python train.py --n_layer=15 --d_model=64 --n_head=2 --n_kv_head=2 --head_dim=32 --d_mlp=256 --vocab_size=7662 --activation="tanh_gelu" --norm="layernorm" --norm_place="pre" --norm_eps=1e-05 --positions="rope" --rope_base=10000.0 --rope_fraction=1.0 --qk_norm=false --attn_scale=0.177 --bias="all" --tie_embeddings=true --parallel_block=false --init="uniform" --init_std_qkv=0.0997 --init_std_o=0.0 --init_std_up=0.0997 --init_std_down=0.0 --optimizer="muon_variant" --lr=0.00792 --lr_mult_up=0.639 --lr_mult_down=2.0 --beta1=0.95 --lr_head=0.01 --warmup_steps=200 --schedule="wsd" --decay_fraction=0.627 --decay_shape="linear" --final_lr_fraction=0.02 --batch_tokens=16384 --seq_len=1024 --doc_mask=true --train_tokens=111700000 --steps=6818 --dataset="wikipedia_en"
Each number is 128 + 24 x the weight over its row's rms, rounded and kept within 0 to 255. Layers, rows and columns count from 0. Numbers have three digits each. The size before them is the row's rms in percent of the matrix's.

# o: layer 8 attention output (transposed), 64x64, rms 0.173, rows 14-63, columns 0-63
# v: layer 8 attention value, 64x64, rms 0.201, rows 15-63, columns 0-63
# q: layer 8 attention query, 64x64, rms 0.218, rows 32-63, columns 0-63
# k: layer 8 attention key, 64x64, rms 0.226, rows 32-63, columns 0-63
# up: layer 8 MLP up, 256x64, rms 0.204, rows 0-18, columns 0-63
# down: layer 8 MLP down (transposed), 256x64, rms 0.287, rows 0-17, columns 0-63
o14 094:121141072143147129112144136117105166115140138105119120141165128156118133143102090176141139161121160084077157118138121097148105109141089114137104166126149148139121118137123183132118100128079142
v15 110:107117136161129126146132161165124117134144107123145100140142068112179157155087151083112108103135098102155118144091136141102110124110128098127141097136157144112143135191118151101099130147146118
o15 115:146111134139090129163078147167148143163137100117121134150144128121122109127118174127130115084125150121137116161128135124123091127106149136127171109128112097089073112170097127142125101120171178
v16 105:166159112153101124111132166151093169111117086165121110126119112154120169113117140170145094116131173135143120103158115144141121067133146090150138111127077114146112105145148113101138114119135144
o16 096:160116146161139129114120135113139122152183116113122127138134147132133113099127133134136111162095091131156122097114096161126061112136135116128089150203137115122128102130130168129164082122101144
v17 122:143099133116117149104131110118100130123114145180137146175105119130149113107134121125116105143133092168136122118139099145089155109147122094123125136117140095143155124174140086125192121163085178
o17 133:165148093088124135124087111123096134099132107132170123093107143120165177128147135133143152163103102178127117119067144135135134130099117123150130120152089115135147155146101134132179118121135097
v18 107:090140106122114141142138116101101113130147142151171129131167121093139127136144057133139131116109096128122102136114087106131160174114128101166106085177157111095116142158132113132131164146156128
o18 101:106114089136125143119148113157108098121081090151107113112163072117163148092119161134154124170138126142128117142106174100134108153167142080133165130121143109136154124158114121157127101114150128
v19 106:152090105136095115124122113127126133123128156120129133097103161128093143118118126147110118071108117191103154119121144158190170153150110147100116113094111123147144166109170099118113156126126136
o19 105:129200123105163109119136087145133121122108172127092136085094134154125124094140136102105105167124123146125101120134110088141174163143151116129112160114130125140167111140153102147116101163119109
v20 112:127101148093132152158131098090155096137121152110141080145164144134121112066117120082098096158102138111149101131108125133111136096151129122134129123132151134135127178118189158155133154140134143
o20 115:091130069152093162108163121129145116086124147178148103151098160130099132124156112102102149116117161161103129134103140117111115120151148103137132144102147111148138130144160137103097167094163126
v21 083:168114137108107140104133116083110145131178131148125195140159100113118112150118120127120116115164160097137126115110084158097113140158140124132116117096126133096107101124144135087133101079172133
o21 077:127125117176106139136113144154111104174162089134131120131141133173121093120135085107105150170121148149156089115190101147125163115134078102119132138141108122158128116131119098137123083119140136
v22 111:134119173152152070119133146114098162158108160106136148131143096162117160089143097091124153116092109146171133109144116109148074103126131133129119114137116135159101111130152112115145095171126137
o22 107:157112127112173102105103105140161140101112107111147149171186128118139109166151124123192131116137145148095128083076131129123114123139134130112114126118056126133142101138138130128150150122117137
v23 095:092102137142115151108109110148132122126168112128086141118119141158147124142126176116087161116088154140127141086119134140101132105190085105144098129148139100161139116136148163145104115170149111
o23 093:118153114138133131143102169126135179162131127119130061119140196117106128143137140135082140121109140150115139133108139098140120124129121162112100176115088139130155118147102127108098123129156071
v24 095:119105142130121102093103150077144163069148148152168147135166098144099124132106121130180169157122101134142125096117114130133165166123112128132141116119107128118102142146118096147131114082111162
o24 098:128145089079136105139149082119112133154130101147123136145170142141150101135115141142175156171129095109101097176154125132104113110166117095130116116174109137110136112100096145124153137144093143
v25 100:115082109154093143117152107149112078126144141147115114162162154150144163134167132109138175114140098150087114142081120125155115123142114152165087144135127100161128150095099109107129116129113104
o25 094:086130128103150107123145137107148124139134146157085121120159152134163120110122137122081160144134150136103074103117150085182119128110108165125151113133119141124134143189074140095123128132147112
v26 105:138175108142121167165118158119174103107150095120137135109132136164127090138099112151107146117143145087135096148166119110150104186098134105138124156157103123106112086137154145115099114122145144
o26 114:127087155175126139162132128136100114153135128124143107121121160158114103115088079127155083122137149081162130136168138135094133138159169136116126146136166119104091113129132124135144114067110137
v27 106:177103158130140151119120142158105142101139110110132104149118180103104098088123149134100113122129142088186127172115120128132142128143106124166148099126122130158129122055108144103138113151131108
o27 095:100103181142124152150129124156187169090143144115097110139135123118125117108134143095111105124140149108109105146138112157116141142093125138157132132144107127155176131112108093074141135072158128
v28 102:130166155163086169084109121149139113104095171135127094165143098135137131142156170135156135094139122147109117130142124105093144126102124110103136133124135149163132127149104070100127117158164103
o28 092:112122112119118095140122136114129172146152149140176163094146121117115105098152126185125140110093127103109149132134131136137079139130094150150131128149124130078138110189126106133154118107074153
v29 103:116116121121074127161120090164072120150092125124173158162142135139144122142142127154088178133106121153139096145081156153155112141106093110119150137115119132095104099159134139137115124139150122
o29 106:168142133171093125146112161153072103113065137125116149122134121121110124122118114181132127088111150146135142135104123073135148151173150096125149140119135109137150134160089139118115096137147117
v30 089:112120120138134119116118131131131100165107122099118132138090159110128169123165079104151108098120120114148114151114137144090074167159092152146122103084102129132166116171160111130152158104136150
o30 086:166140117147141155126126161145115118117108109110094151148111105105124096153172135142084104152134182161102117142088115141175171116106112128086148147091124109121124178120127096125120123142101139
v31 087:131103123128118149089135110136151154136129091159136119131124147148123174103065111114160124154137139114139134159167132146132165085120125171147118127183154083115118134088114125083129103129156123
o31 086:119109156103156120114144151130163146153165124129116124140138115131105150153105103089111152157123136132063105148124145129128075169095126147167123091158124176145111118108138129119089113101160104
q32 081:100108131148082164148141113151122151094188085121137136148162124141145118123155103144105120136109112105114147081142157132129144125118085135101139155140188131135127116100082161110103107116150129
k32 076:157069139133140115108131158146145094110094113158124142131107121133152129126100136173144122135092101136077106172110148136093162115148134129127141096163110146095141154144107147083134148119095165
q33 099:139115120151142076128122141093141092172175117100120144123110127142137145118111135092121162149075106131179132147178131163136108107128106098116142115104164147095148129117101115138146129113176140
k33 090:122143144144093176148141138124124150123115167085101122113141088134097164124190117129138098087147098148093113148093133127125115113129144113091120145121133120158146175129163119085133149154105146
q34 092:155134120173126111095146160136135137101132127072148117154118154136096122131122116117138117052136139138144128101080133113116118148125150136148105131152136171089122130184149145099103120139082114
k34 097:133074134155151148146089163118158114162123130099085139108112146119124115147133156147139122170086152120115121091156145094099122166144126135124091079109143172126159112120131136108105107102133154
q35 098:139118155115135073174119115128167173099155091104083128130128106156113161104142123137112140162127145109161175139099115107134095152143105140139161101106101130112152135153113100115149111127153097
k35 103:138128115161094164095146142117112148145184152117165133091101084164151125112124152102141104139131137110145118141151152150161138111109134068098147106146133126096131101097147134170131142137119091
q36 103:132101136131094120114114138159082133150129119128095110136130098140122158135157159078136157149174148135127094164162111122130115131183141080095105112142145086100144093127112105161117149106119125
k36 097:150159121136129154113107104135140095110080103119151116120134110173166127094140113122098115141164131128083146131125149121142143098177147097077150146159155101111159146105095115109104135168132146
q37 109:107111137127087108151131100098171106104182140147162120147155116148108130126119085108113099188137127108192156143108115135149116084108142114145142140116114133089109125129132131159139139166137125
k37 095:123132125125118152118158153163126123168126095140148162137148111122120077141158159122159110134096143113145121134159130117127114143148096179093158130098105130099086119083167161128104084127162138
q38 095:130163116162113148098059136145115127149093101104130134137083132151125076170122104103122113137095106128126125126165132153121156151172159113094120130104121131097173156135144138118129156157134134
k38 103:149119148123109136126103125150194129177123085130129133141125141115180112121111132121147155131175098084115097118130123126171152097149112122114100117112136123131123097180138129099084154167123117
q39 120:105147120111105154136122109074117104128166108177154083138109167134117167143122071104164137170108125148115153136121129143131109148123138101108136153158135111105127119116175104113148121085154134
k39 095:166140131088122107152146152126156135121137133083125110121176126128139140116098097148121121123142129135131153083109196131147162124125109111124169169178109093149107130090098130099123114147127161
q40 096:122112143157154133137095170132123094121134127141168063110165138139132128130160099095139087104121175121156084101126145140138126118137146140109122134170111148146091130113157138106168082131118116
k40 127:087101094151118177133108118097125118115138144114109091159144159116105185109130130142101152161131113102081124136126153170117167148093150142149164111136111138122155131092089124112155121107127123
q41 112:070114139111096145135093116068139172161100114137097106158173148134118136117115097123140092147128149143140136161119118122150109140148143111173145102104170138108165118157122116138118144096152121
k41 110:110125160140100109127110107118122145099089142123086155204194165096109133147124113130114166115118102136153115103076144119120112172129136139134150137102095144121116146164121126140126132120136138
q42 109:122099115117127122064109089165128144110090139122133125129121108116162117127124160125148116110136163170104162127102124152132107128107102167193153121106083114154131125147126146161142139119157172
k42 111:150125107077126135125086096157168154140122146143151105115174146087115069111128135132114143123104114147128184144133097160118105094140106135134141136131151082136117175126112146148130143125110157
q43 127:104136158099123136102121136106134143092133116134116168129127146133086128183134142123140158123073101158116175139134125148123105137107136107153120115143106155169184117109111125129090107158138072
k43 131:150117124079154099088114095106165107088131168160167146101133136129126146178109144089166143162130082129107141148146130152126085133110164134149113147109112138140142108113116103135140151131122099
q44 120:158137130132118119125117133143125131132140171119140135134082148138154146131120125149095150114125130097047103152136067154125147158112149155121121134137116097086156087145100133118106117149181150
k44 117:114116161161139126143104143103149137106136149129079125148075141172160136146112088088097154153107137092127107143094131114120157097144123143112146134115152098143164107159088139129117132139177146
q45 134:134103136151085120142154097152114163131116170161113112139133106083127115139124154151121145160112087141088134161129109168129155164138130110126084130100159157127148101123109098126153125144072103
k45 128:169153161179099134163167101122146128100135122130093108149093114110113093181155112136121146130079143145102127160118123136137150133140115112154132125096120113121129114113098102146162117164101082
q46 119:109125132127121119145063127117137157159134141152163161118134133102175164181087142110083146091153107135133158151129108116143137147145124110139144117117143110106087151088132118123114128102159084
k46 122:168132120150129147126110112124112162172132139136116146144182145137139132164126124148114074064164155129140115151136168090137142131120124094097111108107144130119123180114094096095102124121139124
q47 115:141095103104102121126121152087136153114120123132140094116159139105150164170144151083107168183122154102115159114153132107116117148106111131116148147097137134134108110118103119120103152132204131
k47 111:137137102133144151116115119149115123120145114164141101117118161093138093131119133090093079147138145140106108134141125110112152126177136169074169160092077119150097143141178128138111151129145123
q48 094:113171108113112142121125081120104154111129138151082138135129123127103138144140105148097149155110124144175147120161100176155087148119082140156092109114129137148143118069116142150106098135158142
k48 084:143147079138147158108129116150154113127106134151187119056138160102148142152126129158124171119103076136186137129154124108143107128136128119146112122103144131107119141103104108140110093134105125
q49 089:110143135103122148124135116133130141132158150104108129135215100134113151130139120154114178149146104092135140150169096137093086161150113133135114137131124095140163099094122095131103144100103154
k49 090:145168093144153177136126127137128114127113125133174069103132100150095125147103100129136125104139085141133190147129112116135092129123135116084156080144153121087147119156108116149132144151134124
q50 085:145125122111115145140110110107142162116142105115089134147121150103160134136142195124120102074118166146134125094123110109072153141162103134130121148168140091145128097151158166102119127137090114
k50 085:159136165139111125123106124123078119114099154098113150131113112134134126165111174082139141187175141122108120103089105102092159123111120170152139116146136142095125112146149091126131131150100106
q51 116:116129097160084077124179107107152105123120136144117105179117116191123094107142143144129121109147156113139174119112151070120149139133147176138117118146146125125119113127096116142121121148123104
k51 103:113049107168114163129115141161122145149096144160148119102099142099119141157145142125117130143106146093123135104112138130122107119115118126137108156171129155150112126135134182128132119162124058
q52 095:075118106098112115170181096119131102123162137082117079154144099116120150125123136157145149134104126119143163139137130128143121168100101126124130094135187143116125137155165101113122128106161143
k52 092:126137124136050130118108133140127126181128135076124104115132095103125128137157142100095133095134132131152138128148119131097148136161123099160131094145161122121176160092124086135138131105160168
q53 110:190120127134138138090095166190119134141099132112139163106100085136125156115103104148162136118123111194136141127127078156127132116121138127111106121118119099131146123114135106149166149154109115
k53 109:100118138162091095145099112146128138099148118117121152180124105115101109156101103129162093092113140126167159162139131087126153128152148120097123142111122153111182164121141115144115164158154109
q54 116:171170102127141104100152116145099125105113099130094165112099138116118154145166171146184112090131123158119120125111091135145139150143124137117113148084118124136114113127108139083170152138087131
k54 102:156135126144140122106105173105138090143155154082096130129117128124201118149155082117157123085147118135127136132130122140108141121121142154126168168110110126095114108082140110108153150117170128
q55 097:136153115111168136144145119154123100096081122142167161129142114146124132181140099137157114121138150164134129164121068109133141146132147141127134079089131113103141118105166118072108134145114152
k55 108:144069141153126077137102102193095111115118111126156088117140121129162113126125138138149126175114168123120090144129131125104135121130087141156165126097111129126163149097166118134151139142123150
q56 121:124125103169122121103162134159138124121137110114162155109139100139130123162087140103128123108153135078124122135123197102164095122157129088153133077123108154127114096137156117099119144122171145
k56 107:125176135126110151100133185147179120112149136120106140174148108154134088130112119101127095116187130140159121145118094130155114118121134135135084078110161116129137167101119131102130115120099129
q57 096:120150146119124160112142157106110106139111147118140067129088124187080103133111122158122146130112126158134121123155108190127170109136153157138099127136148142134099122071103147136104150121138124
k57 103:136123119120133105143117118152130163119112085110131125126152115089107154162125075135124090117166102117129162111086099144145154143123141140150115179059129129142140148098139127121122188138115156
q58 102:124145151076138130113140122151155093146121118124114111126127135147149140090129195149109120155140124167188109089148107160159147134150143095118145121095136077127116144099131102097120129118157103
k58 109:112061098125113155124126129100142163150131146130101119105110139113102135127141166151127086093099138146131130117133099131117087143149154147139107149148203135132153116132173110130155108116172129
q59 131:138147117152128136113100107114143150092117137128138177106091130108145107110109141080133153082100117127155174127124164116184091143125143159118112151142140110118112133171121144097082160107152123
k59 126:156114168114112120129079129120149152114154150173133123124129112138156101075107133133123087108138146074130094136139168116118122149130160178166117079162141143132106120112118131106105155151124138
q60 106:175139118126120135139106104130151141138154125114108101149130125144073086145127151096106135185126075138137130087114126175145116153110107140160107143125125088133129149147133140152177094092116121
k60 125:172134141142155136125092093145097163118133137145103089127131109131132100120151132151142084158092102133042138132097126163123138116097134139117118126156113125111140153147157133108171122159158137
q61 142:122114124111168088117123107075105165130123120126168165121155149128107136139155119153173162123081088140133142130085132157143154085128126133129128119132101085115100149106148091143156143137122156
k61 141:087145126118128114175144125097120182101140105134139161092110128084136139155142110135178094144127130129119151092098152143100144112096098143173131105142123091107140148106136108093132170125146124
q62 119:117171080144120145175136152118104172138110128088187143152172135136105129120118128091136137064157108166122110122142127152091095097123163132127116135106143135097130119128138133148126102118130115
k62 124:101149145138130132131128145142152164101128102133131077149149120142139171132112168106132114111099172126090105123136153171101129092152140063136110149127163135111161121110126108129066140137107131
q63 125:159099092114136121106124099102155089101126166156145164134158139169103119150116107142104153091088149140137160110133110180105154124142106148102119091160121143125125126148118167101166130106111118
k63 122:154070121108133153119178152132127123100203146118126138121128124146074136130137124129161141093147120101110087096125146155123146118104091121142156125143096137143139149115112121101145093156153154
v32 093:122150119151141140152132128155129137101131103090144138128112138120124156139137140155139166085113089133112119129131120145132140183116111121088101108134067119171135101093191118100114116094174116
o32 089:120114113127133140073106127104123147141189124130145127126107113126157131148106077128149122182148124138143166115108180092151060105099118115121116169139127145108113164112145150134126134125138114
v33 111:126140146173108142140111165138142144138140076130152113133101117157117114125128143123112120126134194120152159067114125112137091149163092118141113143148151141111163152122126078142068124121116127
o33 102:149169103081147113117104084121129149124137170173152158110137113112136116142162110162114171137140093130081143122131121141131161119130091129121130124155111133156065118148132154117142088110103113
v34 106:119140180112123129087128122158094090114085167154096131136108142164135173131169097130097142105096132140140162127113163102106139153141110099119156101120149123148144139117103140128112142139109074
o34 095:123116105091147129173153138146108200126144123113105140121151143088098096171158145119141139149131113114113126112142112180134135152092108146112107137102117135121118104094137115098087141147178142
v35 088:109124129128094116121083109162126128159102141145099199154110114160182106125101159142129107123110182147117112117132137163089125147127133120107114083174124147127128127119148167133130111126119153
o35 089:138088117175125117092132149138109134129093116128099132154127136107126107152164115114151125148156120120108100153133117111169157084154164152090105137063106136159126098176127133137150141158124101
v36 086:086176097149093110126109120137165106164110123127115168130113142119142117107162161131153126166116120138127151090159123129119137092106147154155131157124111123117072081160120112138120105155170107
o36 087:167144136164090134137102118153112124137126096140102110186127126135148121140093081131146135122146135094137154164096100165131156174142100162114109096117140115119116068131125158144131120148097117
v37 093:128090148108144158118090139157112137114137173147095117123143144081099144116122090093150167144121140115173151110114123083098133135109129179148113113136165124079131145150117152160128100150125133
o37 091:116155150119088171126174107132077138128112126094128171131124116101108120157135169147120116125096133126122149136118114191096146142173124090128109121133155148116146092098153120129097167127110114
v38 096:145137113098119137100151134128110137119139126148092150143104196181169099106171084138126121129160124132151150125141059128135103131126127165098129096135135140137114126164112136161118128091131116
o38 091:133136150138124086123114125114164109074162137100116127141180112123145140148131157087150143129140092107139131101125127157112165140182135111123139153094065096087131146149109125126115132162134114
v39 101:143137102132160170111134144118123157148126055137120106109150146140108100152141126134143106130140128106096109147113105089134090112120128175122119135164190121117101135160148107105118182115102134
o39 091:143134161152125107133112105085152119116115168148137172090105134158079130106145127137107103104090133118134164099113135151110118161171115139157109111105162148122144106138089119162169086125131143
v40 091:114199153135135143146153150120120081112159142122153133170142132123094126118106096136136106121169083152093138119088164095116116090110140158111156115098152100120138134108101145122106145146113143
o40 097:164128131135131100139100106133097107190114097168134176098126148114158108149091172074160128159089143160155128135135106125105151150112156116127112124138119147098134116112138094100124116118143138
v41 099:076162134145099152132137121143100127106178119154100132093150134144116119119171125154127156132120069137121114152098140140167105094131092096099135184101124143152113085144145134127110127124128143
o41 102:152162080110104126137130123086152106154137164127101120102116097143134180128114129105140083116133123103173131085141111138188108175125155101112152131151150127118134158087119119120115127140137145
v42 087:122105132114176126108110093114148157060099136144176149147142110106108090148168134162098143136141130154118174114133081113134131122156131108111106157119153091118128138155122098108123121157118149
o42 089:158172145165156147104153123107147125123157107106092119126125104167089129127095112117111146149119172129142119118154145120129159133149068136127125143123162155083127131096159128125073103127089121
v43 096:126132174133159117128092143140149148123109114097112122160115116102172128145122150104108133151141164109107193107121135115144132116076127090083151107107159120107150162146121114168095139138100149
o43 096:136115114118177112123176098153117119064124132152141165118107157141108127138125114148144171125069103156119084129142112144148099130156100115153122161135122130119126094124158101113136157147142086
v44 092:163074129179151144105145137121083174145106108116131122123107174099148146099151149135160126128094137123078151096111136133118098143137125160117117163094121143139109142135097126088165113125130117
o44 089:094143172140128095123166160145144141107137120121127178129126111144121110090081109111168130134152136071135168129134151130135094105126145123179155079126162112100100094126143143145127110122124121
v45 103:096077162114122105127146100133099096151126091105148123111134136122120135134140114133114102107137076148121164147146162130084168101122194151116164116152108128151152162127152098153125122142107118
o45 100:127123119139131146116075163144147124132086120134131110152194099113132113151160109111145136110118139166124119131157142122137099139157110097173109110113107152153181096083116095105091147141138130
v46 100:170097118113115088122171113141163141126117116128146145130115109096121123128120138102102113111143101149194137167149109102152153188138095141148163119135094082149153110132136118111087115112127122
o46 108:137106134128134148158129106114120131108154117112163097129136144169106160135157060122142152128109080135119174079134109133080126110119120146103084140165133159127122161106133159124158149113106140
v47 086:146156116090159111109128095124140140146098125138179149153126167118113116090110107089093146135160117104148119108125092099124144180122127117116103137142151076139088161115138126126146152138112077
o47 085:145127155136165121162150099148124158107173118086116142113115161118121091166122133156121134100119142139154167061110141129111142097102071139122132130107099141086142138158149109135128112152111147
v48 093:111135093094116135140104150123158145149087130134133090095093175114146130170109100120133107121140153147084133149119128083091159149135117135145143101099149103132192141108147136130126111134101166
o48 094:150110163115150154133133114145131126164118124110109143105102116118075139097167145093111151128134122124069125112117147135146070100140129132135095165185115126135133095156102132119175156140138151
v49 094:160121158132141118136106161133143114128135094088146111149178078151093171122060102111140115100139149102121130178153143111148146105132147139121119121134101079125132122141120113160131122095151119
o49 091:113080115112159115130120131130117114111087120128174115097127111134138118141144148149142141167120130181121115146086126103059152159100108111173158128133114127156129149126132110135188129128093144
v50 104:129118126098120075131168120085126108090179085119118076122151112138117125163165128148113104129139130118130137118146102154127134127157145114166170111144166144079132161103137122139124156121126162
o50 099:107174117101147139136093135121150084097135130124155119146176119134109120094148159113080142125106145171152114173165122121138124112121100140106122153159116136139132128146091110115092119101188108
v51 109:152125102168137130110152137141074133134153099086141103117146140121123105124056121139123148144129080088134136105144132150123126155130141176097138102180121171098129135144136160119116154109134136
o51 102:113154127096155111119134086092158100113111135127175156136139146112138144142134094117161106100106128182147150154109132140127111098138165086150147103092103122158125151113139097175145140091122108
v52 092:175150101158099118124087104165085159138125161126141125095128150080089102108119127144139114110120110134114131141165076149159144078160143153125141116137119154129110137161115116118161112154144144
o52 097:129121159085131120118159134075145092134105137143086159164099132189117134144080121096135150104155151130137136121125133135130124153149112149103130106118126122142145123098136141188107154118074135
v53 091:146165174094144124174135147092130103148099111107111110136109120108123123147139099117121064099126109146132126102126172152128152123151147133113159132155130161159114110110193124126091137128096117
o53 096:148068127142126120113072143143121116128124145135110133133157168108092100168127102140108127130097081132104150138152140121137087176124146134143124079135107145152134117154108163131114161132181125
v54 095:141125096138130123101123092112125110095106137118135097122136119148144123103140128147203157155093155095152135125197147135157147129112099141151111103149119095081152141150151129115153101113106145
o54 096:087178124132122156107140134139148158142123118121130091179085132183153122135135123116074111129127139158141124179121136103109146117161162117107134111140142110111072086119113124159132107115130116
v55 109:109168156152162145096064152136107092117154100180118134138103117114109146115132115097128085143108169124118133127147148118155156119139165128119123107144137117141110131087147142092124085100160116
o55 124:176058126102111117106127141101084148130120118151108134123125130116105106165154158151170163153112137133143098160084140161100138106138077122150101101142152149140110117146116133138134135138158108
v56 095:107109115104151130054113156138156088132152130110159121093112123143166111141135139126160137129113135139147179159157100137142114090118130103129124095137136108136157097146120153086159153144131082
o56 092:149093145156105149162133108122117168150087122130122107147150096139128139145119117127098128138175159135112066150121120093134173101164102099158120120107128134103115170105103116159128090144152144
v57 088:106128124097116087131095104148122136116088126088115146162147102131156121146133138132136111120166108152121087114105120163146133132094098104153194136171144115127137177174139117091123135104150121
o57 090:165149119126139132117144164131147107123110146114150100150111180100143123139109131167111116175099111133128173105146096109124130106109110118092087161112110123160147080090118147161148099169130122
v58 097:147154086138160158171084133067103118154079131124096150110147105154117111140120101116123177152101115125133142152159128147140099118155141085128166123126146155088136115110106120136131145118113122
o58 093:135096148117139112115144071150123126118128154147179079135097121145103144140121150128130120075124145114107117161143125098151141180096126154099112146081129127189116137149120114146104127122159139
v59 111:077113136137129083137099145129152135135133115090133121138159114121137098127144133122176146109091102164125070131148135120134130140166128076119124092130149144109133090168095159161108165149144122
o59 106:161124141152120151133152115175105068128121134141090147114128095147112131139123108108070090137139104119160108161114135168150153083100119095123123130114142131188145151097127118129156145144129128
v60 088:136129079147103083112110139140132086120197183157133100123137160126120142123115103119117110138142145154119110105138128168136110114139104135146076091133131153103155146118121118111159174153115134
o60 088:113141126121100129149153166112145087145128176142094144122114171121145121120127158104099150104173170121137107165128141096144122093164164121097164147121096112132092128124123093129105081107142123
v61 105:087131148118132180083140101162157137137108110132123115089103136164130089117106157181124115139125143125122136115115110143129157113174109135118119111116118116170127099111106190171106131157143124
o61 108:108157155126114089157132096105141181148108108121074120123157097118123141138167109105110102154143097167095113101076117133176151143119120137138148128134165122131150153133107110134139144148090150
v62 096:128112175145128120151163151141148139117131121047129120118135111119149141107084147175156139117109138084130138159143113125123085123095139094089148124129131155105085157137150147115107113161133133
o62 098:096123086131177118117156095135113109085102103139157190152101112138132135110155102149118108152136108161137121136124117123160159165115147136118111085129110092123159130091154147131158129111162106
v63 092:135126151102077127116142088141129127137138158079161139144137121146159104142142124154127079139128172103098098142169176093169110116132133125112116096128097148079111127114132151147153151128135150
o63 106:088133108157174119140158124125121100130149100176098078116092131156140103120159113088123127155110125142157077126140133144099174107138151141102139115138141085143143106148101125146150160117119149
up0 101:169137163113119114118136132129140122121125113142132139124127122163171106155157158136097174093134128094115133109142171107099087106120126134175128136160164149092085172132104157105106104092131134
down0 115:173114159123117103086152164114173094135170140127142143123139153089116100154116128135137126095131128116137112091144167118123107134113177163120128163126117102106088126174169113097111150112122118
up1 106:145086131145165141136124062128112104110111144102131120154148093127081096133127110117119131153168138141099127102113137131148161130117174161148164103153133137087114153117139144124138091074142142
down1 106:107159088149087114129111109156136115139120103146121142139144176066175156111134148130114169094093087114167124112135121152127104138127172109124108118132160123123135105142158149101152106148109149
up2 103:142119146162149128134149122104106129113098128163112111151132139167090098141106124173096116176122117146081114087156090097119156166134129112149099138151127090135105138115145158141139096114101090
down2 092:107156136104094142127101184149106106124113149138138182106140129096114157119116121099147152080092150123115132114123154141104119145113150176139148098143136150059129128128163125119120103118146160
up3 094:159118124121159115127091120128162108098163104141131133116100177112099151141103073111128118130152135109116122134153078103121141128162104178131166124113089088152141111102162139160130118118152154
down3 084:122124086117138171096161126140088122158098098144145110160152098130154141148180151125098155104130137139120106162141122132114152124079131118113102113150120079128100131169116117120170142095147108
up4 080:080101161133105149151113127130129130139154130112176121134108092114163126097166137142078122112127098137150092113129118129095125107166137172120109107142139103150151144140120121168085149144075104
down4 080:133097095126114137109137092130140138122166128148158141083138105119138132142115156129096152119119154121106142074112130143184100130124183147119124134174073100126118097134124112146148106077146120
up5 094:105128151133153139115164118085143132140148147170095182108117153118117139109129094115122088118105102163130122147106128141059128177108134120101138163066135142121136109124111150145099124133125112
down5 086:157143133127091148146131106148141169140163108108115110125168148119144096154119131125076102116134100121104133102121108144131167134110166121101102077182106097134123130124101144135165100136169157
up6 093:124110130136139084101130107120146081095115173096182124113089166146131101088141131123145125116167143122144126095141133115134157150149136143126101128151147144133111166113142172154132064128104120
down6 087:180171107140105144144108122091125110143126103105146130134158124081180139130134152110115157098098118139140114104103124150136132125123122130092124148192112085165140105120148147106104136160165109
up7 102:177108152111124134084143131192109128109122099127126124173091161141117071140115164110121118135125154096144119137157130153110068141146112149147123173095138144127125139136131161112131144119105118
down7 101:144103112184143109140153122138094101098142121132046132115120127111150124106114126148163129137153118112124107148080157086155149131151118098098098106165126162107135108144157118144116147133143149
up8 097:129139150120161148142158162157153119086135108108140098149117130161120102089112147155166149091111110130136109126107093139130122086081147074122161161138100149131105137159124143127088112124116164
down8 101:132139111137106121152166096134115158116071146142129168120162102124127061125126138134108106113152095127141110130093082172145122123084119147111167120118143105155116169147120107133104141127143163
up9 107:136133138125130139142146119162174136134117160180110138156146131133103160111110115125116184135130133152137124139115068103102172109099152102124090158139144109102124138106111144147087088082143116
down9 100:101127119107083128149158085141189120111161148147091140102160145134135108130095105129138112125117132115120098117110133077157154134116143132117137166135146115172146148143119161158131092115160078
up10 097:157060162188145155131092102155088145130131114114137148118140121137144143134136158114147104110092170122134095133134168140112099091084141102154130121140109127144141150167138111106120142118151141
down10 085:144177142115093132107130156153140103125122111166077122133117167114108115134131106115123174144165101109112171123121095148153125124157096155110146104152155119130170142095118150152145115141076102
up11 082:110129177099167112143149107107140108118162151108153149145071129138098122112088121149088113128137101106103088149116149138092140112127118176173158151130144127116126139114143133113169097142147158
down11 078:154160098121135129149138127120148158128100119151132104128190120119123112163138124131166149129094147115102168120107102100170136132140187113101126132094096110149134106094130096149113136088149081
up12 103:105136109137149085099124092095115147131117164110132131113099143120146104095126120125134153115126078097145114162151081111106151156145128100117128129207142148121108138141162152179116126129125150
down12 101:135123136141153084134143121133152126126139151126101142127151155104152111099179143109094185105103110127098091117109161114112106107167127128110100166120105116093150113178116148150100097142165116
up13 082:130083097119128117110125110115105136132160162161156106105104152114149176104101125133139116113119113130152127113123156144147099167110144149127118152137089165107101134192119156104166118117182112
down13 075:151146168128094163136169154144141126101113094130097152133119116127127080137147159137099100131152125139099165113136110191117149086118106113147124089131145123106141119092103102144111171130104154
up14 103:144144107139158158098118172105085137096123094122126132158138083140142131089108106156110160148174118088128108088123100157135150165089124164142157128109121134110138115116118165114132158112155122
down14 101:110140152107159131151122176119085144178134134131104139102084167132126151095106092074145128101110137142132140137112150149122154148142166154126089106125127103113168133142111107167162118124106108
up15 081:140114114168128127129139101093117149109111097109145131076139153106158166089131080130157125100148126073134166142101137153063129138150129138126113134117127120118149145097134176154142141129114101
down15 075:178122097142107168121130131129160119136134143120128145123172151122143117139136144126085128129077130141075099101123122153132103139126163133094103109161119095131105102178133145141141092105189124
up16 081:118148118149128157139147068149135106151146160127149169129110140103102104125137147133134177089124104094089126121142118099130122094116169100167115131147156108143113105086097151138101155089113141
down16 103:143108069109100082132142172138097127163116088107133128117157142131146141147115113130166144126116112147116144137083124154134080113108115109114169117152102116118145115150120101138158128193101135
up17 095:128156134089148112094132118102129143133124138115115139141097124172128097148130159153151160146183127161142158132151122141192151111105105118136100114157145141136095116134074110135146086143106090
down17 091:161098116145142123112159140172111120120120124099108133119178111126109105135145147170108104161104140162111105148108159092129130139143138078146126181139082114159149103120157119084098124150144137
up18 111:100124155149122136168113129138153167097172116135120172118096106125139139144115139125114093105157150120110114134111134179084103153106105111127130138087155132145161128070117114129097178120103120